From a checkpoint of a small transformer trained on Wikipedia.
Training: a variant of Adam for these matrices, 4648 steps.
Each number is 500 + 25 x the weight over its row's rms, rounded and kept within 0 to 999. Layers, rows and columns count from 0. Numbers have three digits each. The size before them is the row's rms in percent of the matrix's.

# gate: layer 4 MLP gate, 832x320, rms 0.0374, rows 268-296, columns 160-319
# up: layer 4 MLP up, 832x320, rms 0.0368, rows 268-295, columns 160-319
# down: layer 4 MLP down (transposed), 832x320, rms 0.0348, rows 268-295, columns 160-319
gate268 092:502474469478516504520464498485488480494452521524524519487502520484487511522496496515502532496538514514481474500494536513533480483532470503489514491495489467514482514492506582491536504518518526546490518522501523507525523571503500496466497503520485475554474465497511478498509481522529497492518485500470483525491495473472495492515487489517528473491481513493477479520483483528551490506526500483538488519506480519522436487506462482521463534492489496484492550455490491505511456486535524
up268 091:487487491463495497470484494518491473473445497460472458537538501497500513519490453483495535501494475547531529448478495469517501525523512486501472506537485507516480492475499511470491490504524511459509465557505481518494515452532518516491504502565512518434496490525536490495473523477457483467468471459489489467511493515508493480488502514543468519502507507504462494498499505499491503412470532514506532475523469460478517519463505513480492493513503507504491476514507516431474495502498484
down268 095:498545499531475500525565560458469522505525474426509506475481501473521512534507521502487506508490528488496494539513506518487478493482473524509492493501528531465492518522504510500512480492504506501536552466465488518504483555511475454468476527493435481508500507450489511486522500517526502516532496509506480439498523493530488534499504475428494492487460513517520548451466495491502500548513472510501475465460566478483465448519516489523469509526489540479493501472496471542494504510506513
gate269 113:454526507491490490498516509504537528521464496509482524527522515563499509567463473493497467482484498501490510506489452527497490476487474547505445499475505536433454496457521500477486485480508494488508546531482550482508484510480488500479493471454538532463529514488459524512495520505557509525525523540463444506507493535474488506490490488485507502488560489496493533458434479480537506524552518482506492501485506510488491536473520521553493446471502499515444524541495497512538522503494511
up269 112:472511507490496482469505503538511539523493463518503531510505498535483492489505518530485502496461513482483490496479543532549500490508503529496504491460531513476505483466517512547451541514520428467461485464508509476550498506492505480481492513486490498485492532517542499527515503476515478526512474518455529493479476545530517518500522499535456494478513465481534535498469488509504542512531489520473428490522469549486522509453489501527516483504452507516471503515469505490540447520501469
down269 120:520529471519497471520499499485526520528544521498520496487503526488552516518499521475506503475482494479441499471470521505496491520494482532480472466515525517527506462480555528554533509468601484495489529500500496485494514423453501523492494491502520514502439537486499510501503489441516521482467463487506539512551478468487484482433527443548495493480511485512495482460547491515526502456490510516531527546515524521478502470510492502531515539483474529499503566465474476488509504475487525
gate270 100:476557504533501493523487515536504478511453509512527488523476552479490535562507494456469466488459504510475518497544493515491477507473533508520500476535495499501432465506504499507553490495509473536487459496537503462467523510477545460546470472555480475509550506506522505523522483492536512479480462513496517552484451492483515494501531488473539478540506535524533524520520526552522509566465487470523485509530478473464491501486528485510483485474489515495542532457509494488514489502487536
up270 094:514508471465493504488479495479515515517515505498504517490541513468510467500505510467496488500499473513491485528517508489478447552480531536500521520508537471477530543515509506508492530475468489496478484480518548519436469517525510481482483502443489492475530499518512492464472497492466506512471497525490450491513455525521506499481543477473479550522503472528512493505513499510483563515514483537526479464492447536501505465476462548474504474508513514503527499544494492463509516497464520
down270 098:508457515528503511517517525498486495499490504531472460547456523558513500523525486486501502497494484486475537507526480495520502447507475501484533477453447459519464457462491507530518514533419527519508510498485474491541498469491528447515523494537494470491497483530482527445491497477513478523493483492493509513487481502526507527532534474505466504525501477517481518482492489526548492475501554486512466516517481544523506525529509516479544504480508482475474497477487481555500502513531478
gate271 098:506522467481518493506472490533529526484497480514515516505524557510464493555459506512490475517515514528523501516519473474508506460471458479524507477500472512480552466475502522513464521523495520505498530555490492493496494545518496527534501529520481465499483495526492518520536494493477499512511507496471498494509512504509473473523515505509473532480533516493494519502471527541521527517546494517523484488492476528481529482513489468504452461498497507469493518540479539507528542494537488
up271 110:482489496469488501506491501481502483512472518501462511513465548570522486496479504476501499494524505517502505520505458488493537483532467493521530455518503500515536466510516493511513516565460449534459526494470507463485495530477522483455487549546494499476528500501513504493483494499506511478549514470527472507469475473476494482480521471508528496505513519521503470500520472501494513475470462477471516523526476457525460499491477492494488469545464507465533500511468471484530522456519515
down271 108:497526467510490468504473503529508526511482547510506467533530486525516462507469480542521485533517510514511547497522483513534563479478516525492571515489503549438522464513492514520508521523492520489519515578461504463492482537536511492497512534488499484465497531480490513501511472520499459519533508498491552503470490465506549507501529527481483496501507494480483503511444487478480551525510524527540460471483488493512473481512488510482490492515452485503533460515513509499515493461477526
gate272 093:486530485502511527497503533474522511526478468474475497502530520483470482465471470470473512515507539526518517455523512500451507501498487526510552481501485507540462506499509505518460522495478494481534483475517462514498512515534487507515512517517476450531484478478512483516523492501520548497482504519463500539497487478467524458540475525504503528504524478499475527482487518548460548514498510472536515530513535500448502501552485529507472493533485506478459494491517475435518487477509524
up272 095:529511541516502484490499523532488525458504511489495516496534482527463467498490501512492504490504505508490460478493509494519453522516473474545501497519500504512463473510513479558525479503481521458480516508534541482488434497477494502510472525534497480490449473451543528500490481482533484516502491510488510502481531483479482489545517505523536509472504482464562501485528489483495476531515500535529574466502472500444536516491491472512505468496525486509474491476535517485532457472516499
down272 097:505506499479509506494512468519518500536473474537465475507468498525486513543541525505535525485494466508541554504500513475484519488477507533502458519504470500473506530497453547457457497486499523500520487484464456541485529486502509519472453531495480476498516510535476487539470526524546493506460501465506468494547473479489495496479456536487452505460478481427462484497504525516511481470465491511503465509532498471462509489503479550458488502486500506479497507544489485500484491498516492
gate273 095:516490547490498528511491539504500521528488466510464505485511504463475545494505534466497471511519515452487498519492502491504451483504479512501542490515455500497461479480520513511523527532463522509483476479454547524480508489487478505519485529473511547491458458505519543454519507534473527470503529510492470503468464512525480526517505498466447495477481527491511489490519516527473505457506455501488446489531503518512543473525510522501490507439493508510492507566533491513533499542503531
up273 097:494493542487470435467469486536477527537496519474508521492506527505480476461493515476474502546508517492489531470520487505486470480505456518487504490492489483520506531480524468532482461467521530526503477542489520519504516499463508531480490431475497513467491463486511508493512513514475499513484515491527494458534488518502527498548476502525485508511464470481477532493466494490509473489476540526505526515530508457511466522536505479501483446463479474478522549452502516492530485471463489
down273 099:519464453522520529488503516441525490473497535523509497528496463503512490491509529515521523470538479563518452471469530513520512497517505450490537504521574482474539469546509504501466506500470466533533511473501497510499510506490533482487521503493500487457528496516510476499461500503480515489492530475514526512502545459520482498482515564476506517512567547494504485505479493473505502522543482485531517515429497503515480505479503534507514535525537488488519484515518490526482471500509512
gate274 106:517532472523462487543509535502501512475467506534486522497487503510538504491513526476514540516508502536517499510494459524528508499511477519494512477500475487472518564494471474493532478517515485543536466475510461470496513548520525498527489503501487484488503511531444464488455484479460509535492483477474506493507489512472490466465493481485534491502516529514477468524504447468509517462461546508501497489488503466515508488498531544497450445485479512504517488515515464513459499510516472
up274 101:491540516493523492471571517498495510527507522484516442477528474488471499545512519498514478522505440515510505499485508516508498522508488516495512513491510506475482460442503454479534445467520464490509476513513462502494478497528483491515495534496523463526526471484511509514484519520503463479471461475485530502489525529531523476483524506506533501492505509512507492479539474474441486508511513499473499560515518503544489523477526499468490522522533568490507498488482491495465530495496505
down274 099:560471482494484468519472520472483528509455485494520518551517503550487515499513452472522515474500530514506477490491492506545516473517534513542512531515493509495500548522538562500532490499452539512493514472489540467514492535495543533556529509498488520528485487466507505487525504502436530559494470505477511477492505555495498482486495443497561531475493484521497491475510484492505489506476490483515495476464481491529484511507472518511483524498473527486490447487521473488524483554482471
gate275 106:488497495467502447504464514540524544500493479500514540471476523505489490531479512490481524530544512510506514516505498495517471524499511481526487518554487468512524501513507493494510494478474536510511483508489499464513566546524534484483488484464507494542483456518503513525463537513537513500499517509511526492540489500461502452479513475472511510474523518536473492498518464557518507468470555480474488508474515519521512473497518472533431497476513509477507476518539440516502492514507496
up275 111:522514516462506499539515500492528501501496485533526520495545468506489531499474506475450503497512449525488510486498534447525494501453517531541491490538481509516487523463477487469512456495485542570524500559518461479512483487507543463526481449528545447537490527513520501518471489483536470551523512483494492476547465474519515531490488530520498528527484482514513513502488479500588462491530436515529504531510488529523534499516534481494536537504478507463507487500536517502509482468518521
down275 107:501524493476484497529450470512490561484508537514515499515490518514459543479497490475529490523483501534501543516488507512488513468517466501508496479509485483500530487521499512496488521466466547517478461445481447489491526574514537537503493493509498515497498478489499513519501504513495510481510501499509502491525449532458545508479456469516470490494504490473431489469505512527485518455503508515487486527487479523503508510525520500482468493511489537447539524518515533479519461475511510
gate276 096:487501509512500510458507487489471466530519530547485503502493490458514531483536516479510537486476499515466501476453461514431507485534501521465478451492501531508476505468508490496487480520531472519532513514492508456524518484504482471497450491527531477537475489516562488484480487492540509480499510460507519499495491478502517512477488512485493482467471506497508503510466497514521484478521468561501515502485498537509545481519467494526467492464502505531516526463509522533475478494509516
up276 089:453494491488488501513477529534483482513503553495493502521496517515536512438514437486504538492497520518510524483503539476492493505522536497457492500530491524527483531487491502506545498473485465501494495538521534486478501523502520451474524501514541556540552538517501464470465454497476511535469473557502456483430501501501529524476533501569485486503521445499512467468525470530504496453499468497531527497524488494457508493495517478503515472509481494484511476532532530526463474470528513
down276 093:522505526517495489477518462474506521478512443532503528482512488484468496515495545576462506519516488475500480473485454552519504509475454490499555530491495515500508491567476507472452483504483519488528456504489479518497505478487491554521509501490509506507486500489510512565486499514522495438543515481523526500548512492535453502527504454498487532480517519490503515531491494482484483559507542497493488506503504484511498534500494518524481540493518512471497516485512458473514507490495495
gate277 101:494526457491523487497537542492502462499497490474461522544533504487493539475520536508525507470496476546498547526548480515461508488517514507527507487517527485481491507527517484539482520500514538496537516524475484480507511526500481518505485495523466460525491513435511499485435492509497506442504518553486512494531506496526501509531454485500461510452520531500476499533483509525495472511517462557512502503481493512497493513532537508503529450521503499495484520444514498504499499506461549
up277 115:513481508475474496526472519514513462503453496500477489529523523519505544513498530527518519516472556532509502472530508540499516520523452502523460481512447473527487522495500511496480533528489517453501530503496524470509528514535493485536519534522454536502500560514509460511512516541495493512470516528490522521487487445526454499499525507496470542499457496486522480448516499455513527505527520514518505520507494509516547520521506546534500516509485513456519475441503501491487470516520510
down277 104:513506549459502514530471509534503475507529520483511451469476526493483500522477485460473538502475500488478488489510493487539506484482507512490494460486484497502521556523462494467486485503530498484482507459534450533519526503498563503495526501485503505522467520533475481489525539498489451548498490489479546470488539519485481477458506562494483492493507458495477515463509536495515492517524544505525480470520495483472541477493481483442492490495495438498493513529495498495528487507507522
gate278 099:498519546507519500532504508532488521491469493546464493478514529496543525492516499483455487499504529512515480492497469488488487525529526484502530514527468505483559493489495531538484504488469497433513462511462458453475511497526496485535517508515479478533510492479452513488525545513468535521521486488464476528456552499501496497507537506545505481514507531523530523473497491495488538535504488538518473524485494504583514538462530480531515487493482536497550502464500515481518504519508465
up278 095:495514451522495509453514484489473475467565498507473502510492486489499491508493507486489478509520506449470471476480534502544493469454496516516491538482467522484473526475458509485489478465548489507514467518517508479450492505538486470506496498468494511510447468496486520501505493469488484485454479471474474503499520473524529500556485492489523489460546522431485517494468556529504504516495510504506472498477471491510458484458498526514481464472476522486501510479505496527483509504469491
down278 100:486439512482540512589507496536477526486476515515493505515500497473528493467493473480528494486532495523499523496458501503434519474554526464523498493472494499520538455517525458524514476498533529476502510503457515523528479515497502517492496486496487477500566522490497470472509477503494481525513467525476511563511504490484493460511527555523509512481487443519484543475500476495504522488520509511515503524549506527461511515519529460513502514493487476507517470471496509497506494456537516
gate279 112:487507505466495491513531526520507477505490525487494483493517506492466506458478478503460511495501483533497489536532473494500513457451486510559478478483475471497508465456467468468510510517510499514513502490458488530459497460522516520515511484496498495480532507522483486464515497445499445457443508486473537508492507493541479524482524489491511543480503510459495437491515504504570476510513485491471487456485503490499534506486471471504486511483447517541484552480449465515484499512506538
up279 107:463545496527538482494496470518506488502514480500531515502494520478472514505520476497480474463502484502496478480476512509450454442506501481524525497500502478482511514470490496519507486517479538502537501518504507483456490521512548562539521506522537506494469469519492503547513543516513523521467566503504473520445473501530469534517517503527508474473488492491503541490506509496459455495500483509514520465502480517566506523534500456558477491504475509528563458503545504509490483482511495
down279 112:491441495479531521506503475501464434459512498514492485466469501510532507503472548522511496533487558516477508506498494468502575488505490555468516533549483531501474506477465517510465502507525475518485525516514469501512506488510475469514514557537485491517520491504470506482518509508533498491483508519475460462505508485518493526518511484516497474496530511491507526549529531506523518477474488504497483508502489477512534486474494540503543466495489495428496534527470514523519508503516533
gate280 091:499491496494528522482513466491465517514502506470543439478497534492463483511458476556525471479494502501536474471501467505478478491469498524491440497463535516503509531487438457450521487478516496501464498515518494498479501498528499490464488470511523513438504489526502509528485517536508491554524470509527538475497486475505497530514518501457505506518465481502508505481518465506510503476539482508522496495517443510492466518520488518486533492505507524493523530490509485467500499488502484
up280 092:525466495481505489508519498532534498499477489495512452522535543556511486465524467535520495519482499479489532463497496542528494504540513526512475476467475511528474472481506480504497520508475515499532529508496531525526476517507493497462518512494471496493503491495501513477475505504481532497483569489469501513522467535481480519453490489497483484483553471519482442538499467500510511499503509481453517517507488462488526498513498488519483529528510515466489491488483475430514534518522505
down280 089:508481494503501502508544469478494485507482526475483486486496525470492485489481496516511500461555492522528459511503497512488465494466494458466493531475486485527529530474440526478481494493493486516481495494546473491468512472475520488478480493516496489476503470499499477500509526503506489528527458527535535505477523468497507528534490530460528475517497514494530541446505494502487519485527469500528496501498476489496477533535493544474527512465527515506552550543515501531469521470522468
gate281 103:513535504492499499489479545521459531521492492511512523510526566493532504486464462517526500540471494527546500484501485504480514516538423515504510517508530455461503502537490493502505488513515475528488534482515473482506454503555468492491515549471488501499493531516506498487545516490472516507544496512457490528492511548485468498499503494497502525523529521536476493487516475493479511509520462477502498500473480521472500470502515539432509480492508528490536509456500481470523528499477467
up281 100:458496522526537429480539506509509471545504514491507486506501466520473526541469492532486511510528496470527493456507480492489466497529503455477465487497510512525503486477496518503535490517484506532501509482539510473506479507508506518507510477527504471526542474463540483512519532496476457535538477471532496544464455490482493469515449497505557505501507460464490475468508527442475506464459505479512526446511516499479502504504545549553478510478507526506483501534498466457509464498514524
down281 100:499467474487514517514509530475527506500564473488462470464458538491474474468495526462463511463461513554504508522475449485488554482493466517516498524498466485507508509503521479507520486546505501491523489499496466492527524489477461507502506483495554521435463525451493521485534477515465535512494539523452450473505473529523494495514541485461449480510501519511525466523495480528523499536538512541448464480467535467497496511450469488468499494495507512484471510493510504559503518535496457
gate282 093:510472492524503482522488481487530486474508496477517457502513523513504445552521505480504519530529512503472508486495476519505516502509472498478555467538506469475520443541534518510543514529508479528482472504497504495454528444488505441477473475514496506465470484567477436428451500533492518503477483488539467472467476510513451523477496506493482450478520527447514533506503471513510447457507501546481537479491537492527507484505519476462468521476453509456515520491489503513503525522530484
up282 093:462504445484515515551489482527456523531492481464519451548478521522503524492507519535503484486509493558514499445526521522512512500462483484512475495528517535537518480525490492480473518545507500487565529511512483458480511504500541529461477480483507530411484529529455526493474469529491491496509520459500532506476524500508497505473540512503499511519485509483478502521548501519458516505499510496466487518552525528504494457503506496504492510492502510507492509432473550499519498503507471
down282 092:476565516531502460499573493473530483474519484512508533491501476503451489490532527495538488474505511477490513509481495523495450497525508532491524491474502469498461485510499462533518480512505483544408501536493515488500516483505497491495506498514489474537542475499524471470551525483528525506520513519536480505542496537483486490470505420520502503504513516530506486461499508504529497472484458504511533509420522415479523470484494498474501490524495544470493461541536478492469493503501560
gate283 105:520491507460471498478512543510508528516497489504537495517544487501523506500485499508497459513509469525508497480520485511516484502491526503494472481513497469513486483485524526484490553491508576491528545529456457506472541538490456510511529480510534506531500453491506517465493496497485494473483514494466539476494538500523457497494504486534496468453497547489498483500481505514550484476520510508517524490453495524478521500526531513504526467503483488524537493503483567509481514441512490
up283 109:497485489515477554450488543502446546498523513515497514514499508480539520488517495473510555494496480490502508501573514520498474481485510496497489501515504524505513470477492504526512527495510459478517501513493508506500509503515525500554536512470535527453492494475489466520552480466496514494505486512514501518504492505477510450500485515520495498513484503496473453518488507478447521442487501495475496510545514511479534512531480526502508519479495471498502458494526450470491453508517472
down283 105:484481496475508511582508528554508529474520448515446510469519493510488501457512505498510481460456478458493513520534521514497503514495474484470508495469428497485530528492485512527478463480561488468526487482533504536507515444551434478526497495474505472534501523525502504479479541485480505541532519485519487475539522553516565488524481519504477515473511479470525512510482485520495508520458501522511469476514511468451491485495483458523508496515518541478498492484534471501514493478493486
gate284 098:480521471522531531512513444480512513504483541473522458525543525499492507518469497464497515517491486466513485502466511494532519525465488494529504470510530499489466513531502512479499480501530463512478508490526508488499531498468498499494482503499507509507496521532491530552461520496499554497469483481485473462513458484501512496496537523539450476542498476539517466534519554479521468478508494520488489515537478527492490471524496446471511509481496515456498531515511483530498495511527495
up284 089:559484513541522506463503500505485519540449459521469481518492504533472454442467513508489482506515529492518489497479520501536473477510523486489522518504492494495464536510522473458491500538490518498505519468484487436510484515515522512480530487493512519528498490489447442491492523490535471490454519528502465527469484483503444479528526494518524499534471506480502471519543469464541462478478495468461512508508490482491496496542520460513516559500501467481504490504484469512510523497482476
down284 095:452507473499487454502506468488506461463553544473521522473526493492520535434519504480492519480493483500511504497524498490450488503480475494533461482473522494495491503464493523533543471501515489519484487510523561560444497500484501511464530521494479506484514488532537554526513479470491499486514490489492522475522525519531527483487524527503480522501510504488476524499502524525454490497509519485508521477488499495512532490493478519485501453450503546528532505460476534497536496466500507
gate285 102:483537514457501486523519515442527440523520481507434518471508496508496482484479537525507486461492472466465496501561490488497551495507538517511491530516537474540519515500562492506494520523496527503508519532495499504553526523524507455542470518470508488543519467508490534475489489489462506518505514491511508476488499443502483497486520512477515470503489491520482500468510495487526525475541473519518508491508511538539523543542472556492498475477478547472478516447533483538503524533508490
up285 104:498493500474480520493495473479500475490516518519451552491462457496557481471481532527431483494485496490487504478510529475472522519480539484493499510443507452491513469504483468500468496483475488533490482485481500488491519487508435467546518495432500527466530525554499531452524505497503498512475450504509502505497453508503515534510457497488523479502509503526507546549475482448500507472480472488474525513450541504531513470501531508501506517443509502470522472534501507505493486532515522
down285 102:486461480512523524491498503516474505478529484505524446519529548486508509470485505472520500512466519517502490519499526527521494512489485504528493518524501497500496470499505464471504473474552515520524500509502501490491501489466523535469457505524510468467452511487500483487506543525556552459483518501514503533516507529486494505494526599508491512561514491516521488499563517532485480568472481528507515530527457490494484490495451495482523526506494474539487515495469523546525474469492465
gate286 094:489510516542517509474544504467503460471500503510480476510474488502454505512458517435468489507495513519476509541493476465449531506554481521527454479520516497501470527504541512540505503516512502493508511552497516510488526489509509485456497492527505515557520497501497490505488516487523504492494524466552506522526458504488488509491517519468519493515464548535514544469494522491512490514494492494510521483509461516513493484511490529483473513488502490451519529492495488488491518591490536
up286 092:534498497499507479494514510521508466533501502546498457542502510511532443503468495487515467483482500499494516476476487480524514496502510508515520475491457501484539542518459475471493535520500491518468503503498517480464504483520492487494492480482465515492455520519488440480562501487536488476482536507515473509520495489479529504506521503473473474515497519468477488531537507470533514458518495528451471503498513498421496511469498533481515548502456498500469520521515489524508512438469499
down286 091:475495495497504511520466502503507526531446497479517537489535498468462500479540522474513483497514508535495519490519526481450489491525483472474483507500567522543498504481586535522501489503466487549514543511502490465545516502516457509542428542509482503552498479451507526491449491503504466480479468511498530509492488501482488493515518456490504504472483486482506482463470521507502514530503512480535521475493535508520497501506473520482488470505521546452507499486520500500473506504464514
gate287 106:493490532513496506499511450559482526485481507463507529456491521505478488512476475549498456469495494458516492491502493496488528446536486549528477489542487470483497495506493503498486496492499504528514479516425483488511524460518527520481481509534534507523447534495516488489486456477511510500513504483486501477478480563476523500504493500506520511456525497516504495460501491474529501505476502500518551473517508474506484481480508503492525479521470535578475498533487525497498508458500533
up287 112:573439529492505528507516468469489473522493509542499495514448487468511501518537510505486519500502501466478508518462476486459510499533506491523523542494487481475480444453475485502450474456506498477549502494474514508437498486506498540502516504496523517488489499492508529516536544471474519507525498513495456508539538522512475499481503523505471521515520493518509493521490526498523469534494509515502480523558502512513456542474512539521484476508544534475475552491532486524501486502506503
down287 111:476592487500540479486467493484517482505473494473538527488497488481477469465520489493524509461526503513461518484533464471471521522522525498476454507446460506507477562492529544471510515533510479502480504500530523481514498525509487493492496522490502495507529491508438498466478492538530521498443482511508491510490536525460492526484527507530478481509504529536512542539567517520519512507523497466494486522482518482503500505521550468487511517493490492458493520514518503484467527531507507
gate288 107:450494507517508501473505496521499515535482480499502471467505541518497500510493475508472478497534484515463458507526523452481507459488452549504475535479529500479532510488483501484547519525515528459500506497506526513467506540482528469463517514451484500501466495507534544479501517494510485527487530510468499515497510493521475459492553484514565512487517493492470489526486490518458509516463507507471526538507520478493480521508491503496529530540496529504488508534492497504486490498503504
up288 111:494511525465515491504502491532524501468499532525477524462482454451465515459502529464465543486501499517506513491498530526515503487468510469495513515515532479536448495532472469475476469473473505453494515507477467489519502473501488541508484498490474484509498487510463546526455476483499506474477447478527486525464540529480495487487490491530489542467509497449475517515523513511503443549477538506532518491487485491516496504536492484498518527562529508511482512504533510454466473542535507
down288 107:476508517482482478504506511525483468552487468491495509495517482487465511529488475489468497468517467483498495497492482468500497522510483475474505529511482486509522468460475546459470480491456488475475482541504472481558477506504487528497512479492512489502497506510539515459494522498505537505505528527486486526514507460521514484453535537476510480499542523471492510512476510516524533475522516482549482508546499514501501473496514484512552529522502526462492484511532520541485474474449524
gate289 098:544506477455551466495513486575493505450515528513533509524522508495542495523510498507524471528536475474501507494521501493495503478500511465544483512498521506494516457525498498460493471508504499457513489521515512476473509520511513520506521510495466476508518507537518459548528505502469477509504509511487501483456472503501467458505520506517496482512560485550499495509547450502470511483459510526512468503502506507466495461481516441469489526524529508452541470509513516518516466493480497
up289 093:485500474492474534515471506497467513460497496506483509558517479532460583508515507470486505470485536509522543538502501503457484473537502519518516501519488475482488543487507497464462504504485522537490539512484515457481521524512475514488502443475512432471530524456506522490494456487493537462485483493510529491507509484486488494532511510528553497482487537462513470518492543504513498485537497539520502526501475485491489496512470536485520497506486504495461489468531534517488518519521528
down289 094:443460521516512497472485493528522506473486511483494459480458563509525520531491478547442485481522502535487515501488532495500465489440540506478466505514525495520511508545479496503522520474514508456484443529485456497507455493482482498514502477498444504506484481543511517500513490490486512481520499503553484485512483492521481515505537456484483488487514466520498511490510522521490544534479484476492498553485514458481536509464513491503502507481502503511539485558497487505487498508512508
gate290 101:536469501544492522463504534547529524511514495486465480506496481479507488526517511517472547467497487542515483485487495509537497500446531527478487495475473472465512459484441495498468533499459472495480512499487520459529519518508513511507480514501476439502509495512521524538518510482510484453530521524508511512466521523446510500527477492511488512534496502507465470459449497485508499467529450497468460491476496468490518527465508531470506471476470492515502474511475527471502523484517525
up290 101:513504511467483499521480506541570504521452501465522547518471470503488534479511518463503470489533476473534494509509489500489495452505470511518463483519519475519527524463535474506449500500476492446495474497483506501502494494493514503505497486516507518561527446471531526532497530507543527511494484469514505545488510475464517508539513510501495510483507483470523489479478565557484464466465491530502487497486435498525529539517498549470517476507487511489501524512524569488502467489470529
down290 097:542525503489507508528476461501437523505507509539449495492503558452476496577496536521526530522504538499511494487512521531510476520515479457502528512500542478482516477510487515532570499485547526480475451446492478534508521450555505508512573500475504510495462518461506540501515462506530441505495514542501450479535505483534505483533522491478498529486489493506490548512494507517463476508493557533476480485516515481522453511473476480484499512528515499482502484497476512491552527498489478
gate291 104:475508494533501501495485523490501550547470472522504528482517491509513468504525508533486517472490505478530490497516452525501534517478525521501534492488477523511535477515562552558454554495476503492523471488459497506494505498471523512503482462507506468541483491508494504479523461511495501518524501501476492494519482487493438511496481463482517476493477487512468525544497489505558498541521475486433493511520511510536490478524506505475501504564456521481455543478510442534548468515499488
up291 100:494519490527466548496482505515512497464542514523523503526466526485513498509525464484509497471501530540538462528504467522497590501543477518525511482451480500466524482499496528491571493488534513508505456500517494494495464482483521536501525484505517521493515496469520479504519524466542492534491498515476488486563490487527502493504458496522531503526496494561484485485486477508487504500459467494504493487532551520489493524481509502500473492469506486516459520524463544494523513495512440
down291 103:517492526481495503515545491446500510505492545469510464545540467557480481533467506533504503547502484486469560462489527499511488458479502483503521519518535464514499511529470477529485497518522460477500511520465516513483499496502496505493512545506568517553484532499476507508464514497433494508505478458489510496453497497491489527503489519512480524486499492499525475511487542502524544477546511528495501487515471510533533473524446472475543555474538534477537498496500517460511475464483539
gate292 112:490522496498486450498495554477534512511479525516465482478518490533490545533560507509521474463467430502483490481486469493511489487498473516503515523463516490474517463493496473482480550499498494523476500492486465489446495510531508516477525506539537486492499496517528502505516522512488511532498468471478509457495497539496472521491521473490519527480562514503499472565497472492488488468486467480479467504490526512457488512516528503506480527535493536508466472524493494497527498505504540
up292 112:495496529453506469503495506441469496496484506474505490526566513501476516463507519518524473503505442527514480481502503452458477496508515526514523505479492501501514482489495484499479507524469541476485504486469458456525503505502466512509518508516499479503525476485472498531511524495511495497451519546516522528488529543463491517507546500492506515450494536525492491521444498486508501502481500512476486505470477489516490540560470520513492488482530498490502539494520520501537487491508521
down292 114:502460508463532519474504479473513465463481534502483463499509484475490510544447514496474518543512481489486511529495469491548534526489540510489501518545507537550500500497495517541470493474555466537499490486529461517476488504449483483449479528519478518503502506486471504512448538490512511514506494503455524504507507456486477526531513529507494475518503495467490488546541477521510527503496501541494494528480492495483467471476494529502519489471480440505532476536483487501442474501517512
gate293 100:503497484503482495493514524494489532536494501483502469486467473514493460545472494515490511471481477500560470527497499503470456444494509519503498527565524481489517588518489486427478509476467507525470508464484524509487463490499486493508506517483521502513496499480522485501447503510507484501451499489505532492534510475506513511479502481491488452453480488482510518501558517471487463522534506472538500518484483535519490499523463474512474499496451545439547458492486518485523512479515513
up293 099:512485516451513531503510523497506451510457523527523519465507488476477555497480507522486479517474485504494539542538508493501484472544478519511491533489469512486487491484532524507479507537488518483469531490498508527444511475519524523484512498519476487515496472469505497501487457530486474496501526500522495468498480493499502525496479489492501530463543503533492513506476531520534489510533508464502505551485469481479496479499516486473526477509531502511445500503531511495472513517468494
down293 100:518437440525485521481515499506481520501486491511492470480487537541501483459495500482479546475519509489527501469519462506490471490510517517489491498508551486506529513511474477471526505456494468482514464499502545494529481524488482516483484496528517505508517500502527520480428543502506488546510499467481512510516493484481510459488501414503470503485429485490545497480555495488499496518497488503501492521531492498521495544466472474516488490514491519496559488480487492522524521459500506
gate294 095:523473529528482461471474512501503455470544479504474464497502478482492478491507487488480510492465450495522528491512501488537494538543477519464488484546454480458489505505503478506469527488500513498514558518517523503515502532511511438519513539453519493477497484537486472503491517472518519488543543475509509474486573530510515479483463473488459512473523521482484483441529500511523525459529534500472492459487528514477473503488531544525472508454488494464442492526520499479517558501519495
up294 099:520513503481505491543473514485509500515470532502485532478481494512476479453506479483532527465456476528474511529496461484501517531459480507492517523508499499440546492475496473525485489484462455498517515508498474460507507502515511470486491461504497518448486461477524503508487521546531463503446506553536472463507481460543482499500529515483471472485520470455488531490493486517491493500460512533496535525519524486499532543513470521474490562501541507543473508467490464533513504512476493
down294 100:564468561500540474508466493504497498539502499497506484513470477533528499465492475539518472497483508501559478506463523528511506485485521464476520532507468460490481508497490475492516519502478517478486529549524500497482495490498520502508533506539515469456492495496500497483472562496493513535474457496506537484492522499497523512545485499489532518507543480520487448480488503502472526490513554523495475469499466523437504475487542497537520497476499446521471508466527533477528497503506486
gate295 094:542494497510475465495482509541481497442513517518471518446492496480505469518511507461465586473517487505505490510493487529499476505455474506498479485526480471476498502464520457495485515538525532526498476500501455567475510539497481493535488464524472441513525476577476532527496494475486496473452490462500446483488518526521521473507480504477498490502533489507519491489495483544496473515485490545538478510463519479492513453453553485492529474465515523516476460484496524485523523470510517
up295 093:515518496503510475505514480467508513493490484523479464565522474463487526532488481492494487554487462507522552492499476456505519510496493495532472520519498503523493482512482530492528494474483476515530511504482469525486497483512503475537489527491499516490479501446450470463471478471476508478462491480498539516485573492499493482532401489501485520515541500464499551492509446488469518499539564493501455505507482524484495524548504493474498489519489508502517492464484524466471505533526510
down295 093:449536524470492493508501537504538498510510522516521551444485508522511494536498527490505522489508487534481459537505522502474494509535473523493486475519488499520494514512524455499495519518545553517520498469507513516565539548498502519467508467491488485512496509553512536533537502463493507503538490498484487514510484497482505537468509476444509497494470510505504509456521538523508499506488443537521516484530479522477511468493461516520526478481527540498542482520511491511488484514501540
gate296 094:500479459461476505503494533499510491506499512521501492499495514499492472490554523522477495473506532487492482544509512534496546518499475478508460526494531516517518513494552521494467534518500524490482495470467478473467510520521486469520517513520482502550525525472489496530486488505522468502461536482491497521479473448451489510470465500454486493495498449491498522521555476518542502504469482526485539519515486497488495473539446454497473543535519489502528496454487503495468444526489471